python train.py --norm_place="pre" --attn_scale=0.125 --parallel_block=true --init="normal" --init_std_o=0.00385 --init_std_up=0.0204 --init_std_down=0.00385 --lr=0.00291 --lr_mult_up=0.701 --beta1=0.95 --lr_head=0.00642 --train_tokens=450400000 --dataset="wikipedia_en"
Each number is 50 + 15 x the weight over its row's rms, rounded and kept within 0 to 99. Layers, rows and columns count from 0. The size before them is the row's rms in percent of the matrix's.

# layer 6 MLP up, 1344x512, rms 0.135, rows 528-578, columns 128-191
101:56 61 25 11 57 41 63 60 83 70 35 52 64 50 37 87 72 70 51 58 29 41 66 68 42 29 66 53 68 38 57 59 58 26 56 49 20 83 60 43 32 28 79 44 39 51 42 56 54 32 26 51 41 42 31 44 58 47 62 45 61 25 41 74
094:49 45 61 27 56 53 64 28 36 64 53 29 32 45 44 51 48 29 42 71 33 60 49 41 62 59 26 74 54 64 43 62 40 49 42 46 32 24 53 76 52 60 49 54 25 36 40 47 33 63 42 35 62 44 59 50 63 46 62 54 49 57 62 62
093:48 35 39 54 38 22 48 74 56 73 52 52 70 57 27 50 51 61 77 44 58 46 46 65 74 54 56 31 55 42 47 47 28 40 40 28 45 62 40 39 39 37 43 54 76 65 71 30 58 63 57 31 39 67 29 40 72 61 68 52 54 27 46 48
101:50 45 68 44 47 54 60 22 42 39 62 61 30 31 75 71 68 42 61 53 45 58 39 63 44 17 54 51 23 73 55 53 45 53 53 47 65 62 66 65 48 46 54 74 68 57 50 66 69 46 33 55 28 40 39 54 75 77 30 64 19 35 23 47
102:61 55 74 86 28 51 36 69 54 46 42 32 03 51 40 61 52 50 61 51 61 51 61 22 44 28 54 62 46 59 51 59 46 24 67 47 37 48 50 31 49 34 64 74 48 54 48 56 52 55 44 67 43 35 39 55 57 50 33 48 34 81 55 63
098:27 35 61 43 50 39 52 35 49 60 27 50 40 53 40 52 36 40 76 25 50 58 59 42 68 62 34 50 46 55 55 34 37 29 58 71 49 50 53 34 50 53 24 30 65 48 43 31 64 49 40 69 59 26 73 67 46 44 38 00 69 36 20 18
101:37 42 57 69 44 56 55 71 53 34 00 37 66 59 36 25 41 54 44 60 82 81 27 24 46 44 64 31 35 61 59 25 61 78 35 59 48 40 69 56 49 73 61 52 38 27 36 56 47 41 50 44 67 54 68 48 47 44 75 39 81 81 52 54
094:57 69 82 42 49 52 84 42 55 69 46 35 47 60 45 48 66 69 57 65 75 57 34 38 33 58 48 55 43 37 48 56 50 64 49 46 25 22 40 28 45 59 47 29 31 54 58 59 37 50 54 32 52 63 45 20 29 46 53 39 55 50 54 52
092:36 60 64 62 39 35 54 39 38 51 36 65 28 61 36 51 46 78 45 23 38 56 49 37 54 42 54 70 44 52 34 50 23 49 54 58 27 61 52 58 53 62 28 73 40 43 45 83 60 39 43 53 64 55 43 55 40 37 48 69 70 50 77 27
101:47 30 72 38 44 45 12 61 45 24 47 38 43 40 48 61 63 35 67 73 59 44 42 46 60 47 53 21 33 62 42 56 51 44 53 52 75 46 55 77 49 48 63 67 39 76 13 46 57 76 57 25 46 47 58 73 35 71 64 67 61 62 51 43
100:44 38 46 56 55 57 30 51 36 51 54 77 40 67 66 68 42 50 59 63 42 45 49 44 70 72 49 48 44 44 39 37 43 56 48 56 61 37 71 54 55 44 44 46 38 49 37 83 68 43 35 69 45 63 31 52 53 43 47 81 36 40 27 43
092:79 65 46 55 93 80 68 55 37 62 58 75 49 23 47 63 43 44 40 60 76 67 63 52 04 52 43 50 71 33 63 51 49 25 73 58 45 22 55 31 13 70 23 22 45 65 70 45 73 45 16 43 54 62 28 56 56 45 46 59 33 73 25 57
098:59 49 37 35 57 49 74 65 60 27 40 77 62 71 55 37 61 57 35 35 40 18 42 37 53 50 61 49 36 43 52 43 43 54 68 28 67 50 62 40 48 59 66 49 66 33 87 65 64 49 58 49 68 65 23 41 50 49 59 55 56 22 69 47
097:39 63 54 40 36 67 18 49 60 41 68 38 30 65 33 37 58 26 57 59 43 45 39 62 22 53 32 85 61 53 46 24 37 41 57 51 51 53 56 48 69 48 39 34 47 58 33 59 45 43 35 79 62 59 63 40 54 47 56 78 52 40 53 60
111:32 22 53 32 46 61 11 52 54 35 59 53 78 25 46 70 34 37 41 46 75 27 63 40 45 44 52 61 45 42 44 65 17 63 44 54 61 39 30 59 35 70 83 55 11 16 71 55 48 42 49 24 46 53 58 67 78 40 55 61 51 54 55 62
105:38 63 47 64 34 40 72 30 58 58 43 44 44 28 67 21 69 41 62 52 30 19 63 29 60 60 29 79 27 42 62 41 46 48 61 59 38 45 52 44 39 25 47 56 49 60 74 38 55 36 59 64 62 38 50 59 43 62 71 51 32 59 45 49
098:49 28 41 76 45 29 67 32 74 45 51 59 56 63 30 57 28 69 20 43 58 69 42 60 70 65 29 64 52 52 63 56 76 39 49 28 66 72 23 32 54 60 72 65 52 43 41 70 39 70 56 74 60 36 52 43 52 41 35 71 35 51 59 45
122:51 41 66 60 40 41 51 67 38 54 55 53 45 33 60 61 48 47 80 39 66 54 48 56 53 51 49 63 54 46 27 79 44 48 32 36 53 53 51 55 41 38 37 48 38 41 63 41 36 46 61 52 44 52 45 69 29 30 59 34 62 25 49 25
107:36 48 50 33 48 60 84 67 58 46 84 59 51 55 54 45 81 48 40 55 51 37 75 51 51 48 67 77 57 57 83 63 49 33 51 19 10 56 57 79 45 30 21 47 46 55 50 72 43 66 65 31 53 45 69 37 58 63 45 37 57 45 53 56
113:36 55 35 59 50 65 37 55 49 32 54 40 43 38 69 39 68 44 25 60 44 49 55 43 56 60 27 39 56 39 39 37 55 59 63 29 46 68 69 39 62 61 58 40 48 36 73 61 53 48 51 26 68 48 50 31 37 42 54 80 45 43 23 37
095:55 48 54 28 82 67 47 44 37 58 82 59 67 57 52 66 18 57 68 62 54 55 64 37 37 70 36 50 43 35 54 60 50 46 49 56 51 30 39 61 22 46 57 64 73 50 74 56 31 45 85 40 60 37 62 47 71 40 58 65 45 38 24 60
106:49 71 61 38 33 82 57 18 49 44 61 22 41 43 84 64 48 54 60 40 41 54 47 29 77 68 65 70 65 53 58 48 80 52 48 20 55 31 42 42 46 40 78 61 48 58 62 36 44 42 69 76 72 43 58 38 88 33 47 58 32 48 62 49
095:63 24 55 34 63 40 48 29 48 60 51 60 52 55 45 27 62 43 40 47 21 29 30 35 48 39 69 39 36 58 48 55 62 62 52 32 16 77 45 49 33 46 46 40 73 26 57 45 29 49 82 48 30 36 51 80 53 48 51 29 49 53 47 29
094:75 34 42 61 45 41 52 58 57 55 56 34 67 58 45 50 60 65 48 43 66 38 79 15 64 41 52 71 60 47 84 45 34 60 42 28 69 21 64 25 45 51 41 33 64 31 31 59 45 35 43 52 49 54 70 67 40 52 45 43 61 62 41 38
096:25 62 26 56 62 43 24 32 50 51 36 46 58 45 35 57 58 43 33 60 43 45 39 58 64 33 55 48 23 64 51 22 25 69 80 46 41 37 30 46 58 49 23 59 57 70 81 53 53 31 71 53 38 39 41 50 67 66 56 62 34 41 52 39
102:66 09 47 29 24 58 42 41 57 56 50 58 59 64 57 44 73 57 31 23 41 45 24 52 63 48 74 51 49 26 53 61 60 63 49 42 67 54 59 80 57 50 37 56 61 42 65 67 62 24 67 53 61 48 26 40 47 46 31 28 11 64 65 81
094:35 40 67 49 40 45 51 37 55 48 77 44 77 50 49 56 54 52 56 80 40 55 29 35 48 60 24 62 53 63 62 41 42 62 66 40 56 36 33 39 79 52 63 51 28 48 44 47 44 70 43 45 46 62 51 45 45 59 55 39 45 58 72 62
095:48 40 32 31 26 52 93 48 43 55 23 37 50 33 66 56 35 59 56 47 50 57 43 87 59 58 45 47 35 48 44 63 47 48 37 25 56 47 57 73 29 58 68 50 50 36 75 34 32 87 70 48 56 48 52 42 66 54 73 66 60 49 38 57
094:42 73 54 45 71 73 40 49 69 72 42 52 34 69 38 51 59 58 49 68 71 62 28 45 74 20 45 45 50 60 69 38 11 24 69 70 71 50 25 40 36 33 43 70 48 62 47 60 51 36 44 43 43 22 25 81 59 74 34 51 69 51 59 45
108:82 56 56 41 35 28 53 76 38 14 44 46 67 49 55 33 42 37 63 50 44 58 35 46 20 49 41 27 41 70 28 78 45 40 53 43 19 72 31 85 46 47 27 53 32 62 36 56 41 63 23 44 45 48 59 57 25 67 68 51 45 53 46 61
086:55 61 58 81 41 32 55 27 51 40 69 44 63 58 61 75 49 34 31 49 37 44 70 63 56 58 60 30 49 59 46 69 58 40 68 61 39 48 46 53 48 49 38 56 38 66 65 69 61 52 80 66 39 82 39 50 41 52 69 70 38 78 53 48
092:50 57 60 71 38 43 44 32 33 35 35 62 39 58 55 49 77 37 63 30 47 22 33 43 50 49 56 77 41 56 32 50 57 41 30 71 51 69 65 38 30 62 74 50 33 41 46 56 71 62 39 50 27 69 64 39 73 49 47 58 49 44 24 59
105:55 18 35 44 50 44 67 50 25 51 69 42 56 49 49 40 47 42 65 31 47 57 70 50 37 51 35 70 38 60 37 16 55 52 50 52 07 29 55 39 60 60 56 33 54 55 57 66 29 61 33 53 63 75 67 40 56 54 66 86 50 49 39 33
104:72 63 47 63 23 63 32 75 30 34 58 48 39 70 53 40 62 49 53 45 51 39 49 47 29 31 77 55 52 60 21 56 50 66 62 44 45 11 50 57 28 78 69 65 48 44 45 66 56 45 51 63 35 40 68 67 45 73 35 13 51 58 54 68
131:42 20 31 61 32 71 51 25 41 40 46 70 51 55 60 50 45 59 29 57 24 35 42 53 27 44 35 38 55 53 53 62 66 86 15 48 49 45 44 74 52 43 48 50 74 40 50 52 29 40 78 35 34 50 68 52 49 52 54 58 32 62 55 56
098:47 49 65 31 46 38 26 49 67 63 47 45 53 44 41 35 52 31 71 33 27 37 65 29 33 33 46 59 43 69 30 49 69 62 51 33 50 57 63 40 39 81 05 41 51 54 41 57 54 75 74 60 35 62 38 42 45 34 31 64 62 58 53 59
094:53 53 25 50 77 46 64 64 45 44 21 38 58 22 44 39 56 50 62 55 66 53 43 84 26 33 52 66 65 38 59 67 41 49 41 75 46 56 25 44 37 48 35 43 58 65 77 38 61 67 54 46 24 54 50 66 55 57 26 62 45 44 41 52
097:19 25 45 34 53 39 34 42 49 62 71 58 45 44 42 68 32 54 57 51 60 45 36 29 39 37 53 48 30 51 55 72 62 56 28 43 38 38 40 50 49 47 07 46 78 54 79 56 59 52 50 62 23 72 44 47 61 52 55 63 32 38 50 74
098:61 62 75 66 36 49 47 44 34 35 56 49 44 49 41 43 45 62 46 39 58 59 82 39 58 46 72 34 68 53 38 76 66 66 50 41 37 23 66 40 66 44 60 39 38 56 58 40 26 14 54 78 81 38 68 48 42 51 75 45 45 65 43 34
112:47 56 55 93 74 28 27 52 64 41 39 42 31 69 63 62 49 55 45 52 50 54 66 56 12 41 55 25 33 52 51 51 24 48 38 30 65 68 45 35 35 51 35 43 51 45 65 70 37 66 72 45 39 44 57 39 65 44 65 43 70 27 58 42
099:59 59 16 42 43 55 60 34 28 45 63 82 26 36 69 40 60 44 36 51 57 19 51 71 69 66 44 71 45 53 63 57 57 57 62 53 42 74 75 30 24 27 56 39 50 69 37 29 47 37 52 52 78 31 38 44 65 53 48 47 34 62 42 80
109:59 35 62 46 33 52 51 63 56 50 53 63 78 58 79 45 44 44 61 78 44 50 35 52 64 52 47 27 66 58 62 83 42 59 55 74 30 88 64 50 29 30 62 29 67 59 44 28 65 45 63 50 51 36 64 60 42 66 70 66 50 45 76 51
102:46 77 17 63 33 41 51 15 54 63 46 13 35 36 57 41 44 52 33 36 64 61 22 54 62 33 39 65 68 48 39 46 49 60 26 52 51 69 51 46 30 38 53 72 25 21 71 15 52 62 27 50 68 67 58 34 53 70 38 64 35 46 46 46
094:65 41 49 36 42 51 52 48 66 79 69 55 51 48 34 58 51 30 71 42 56 67 62 70 55 62 22 83 60 32 45 65 54 40 47 59 47 60 55 40 60 78 83 39 69 38 42 63 56 48 44 59 27 56 45 23 29 58 64 54 44 44 54 68
100:44 53 50 58 73 70 52 44 74 53 79 52 42 60 58 43 46 65 51 65 55 31 39 40 37 62 69 50 43 40 47 76 44 55 48 27 63 48 43 35 54 96 66 57 63 53 48 69 41 82 66 67 30 50 69 31 45 67 54 69 55 47 96 27
096:79 36 71 56 56 62 59 37 39 36 41 60 63 59 60 66 57 67 70 50 57 62 58 36 53 26 26 62 52 52 74 25 25 49 44 20 74 34 35 78 54 65 51 43 65 31 42 45 26 67 40 34 38 60 56 67 40 68 68 53 74 59 81 28
100:65 38 59 31 54 40 42 48 37 51 47 36 44 42 70 64 49 43 67 58 61 26 66 68 62 33 58 67 66 50 49 71 60 63 62 53 27 35 30 35 59 58 51 52 39 42 38 65 58 68 46 47 57 50 23 40 43 64 36 60 59 72 25 79
104:49 55 46 30 58 43 63 50 59 54 28 46 24 38 34 88 55 37 42 39 58 03 42 35 69 48 38 65 52 33 61 46 59 31 38 56 77 60 35 64 59 57 54 62 45 65 59 48 62 38 57 42 63 55 55 55 35 42 41 61 63 49 50 58
096:32 54 64 24 52 61 37 42 38 60 60 63 63 41 67 48 68 43 54 28 52 68 72 52 47 47 42 65 54 67 35 51 42 52 40 49 79 14 56 45 63 77 65 68 38 43 39 55 34 54 35 61 68 61 49 75 49 52 69 36 46 47 41 46
096:50 55 43 32 48 49 53 32 69 43 36 52 38 59 43 64 36 46 47 46 55 48 43 62 42 67 46 72 57 42 60 60 57 69 52 55 54 55 82 42 83 44 36 33 46 45 62 70 65 92 48 47 50 83 55 32 39 43 45 12 46 28 30 62
095:52 57 82 55 59 74 64 46 51 69 33 42 39 43 70 41 57 27 46 39 51 45 64 29 54 53 20 33 36 47 72 43 34 40 46 79 34 56 40 42 59 35 68 13 61 26 45 53 62 55 61 38 57 62 61 49 27 62 36 46 62 58 49 76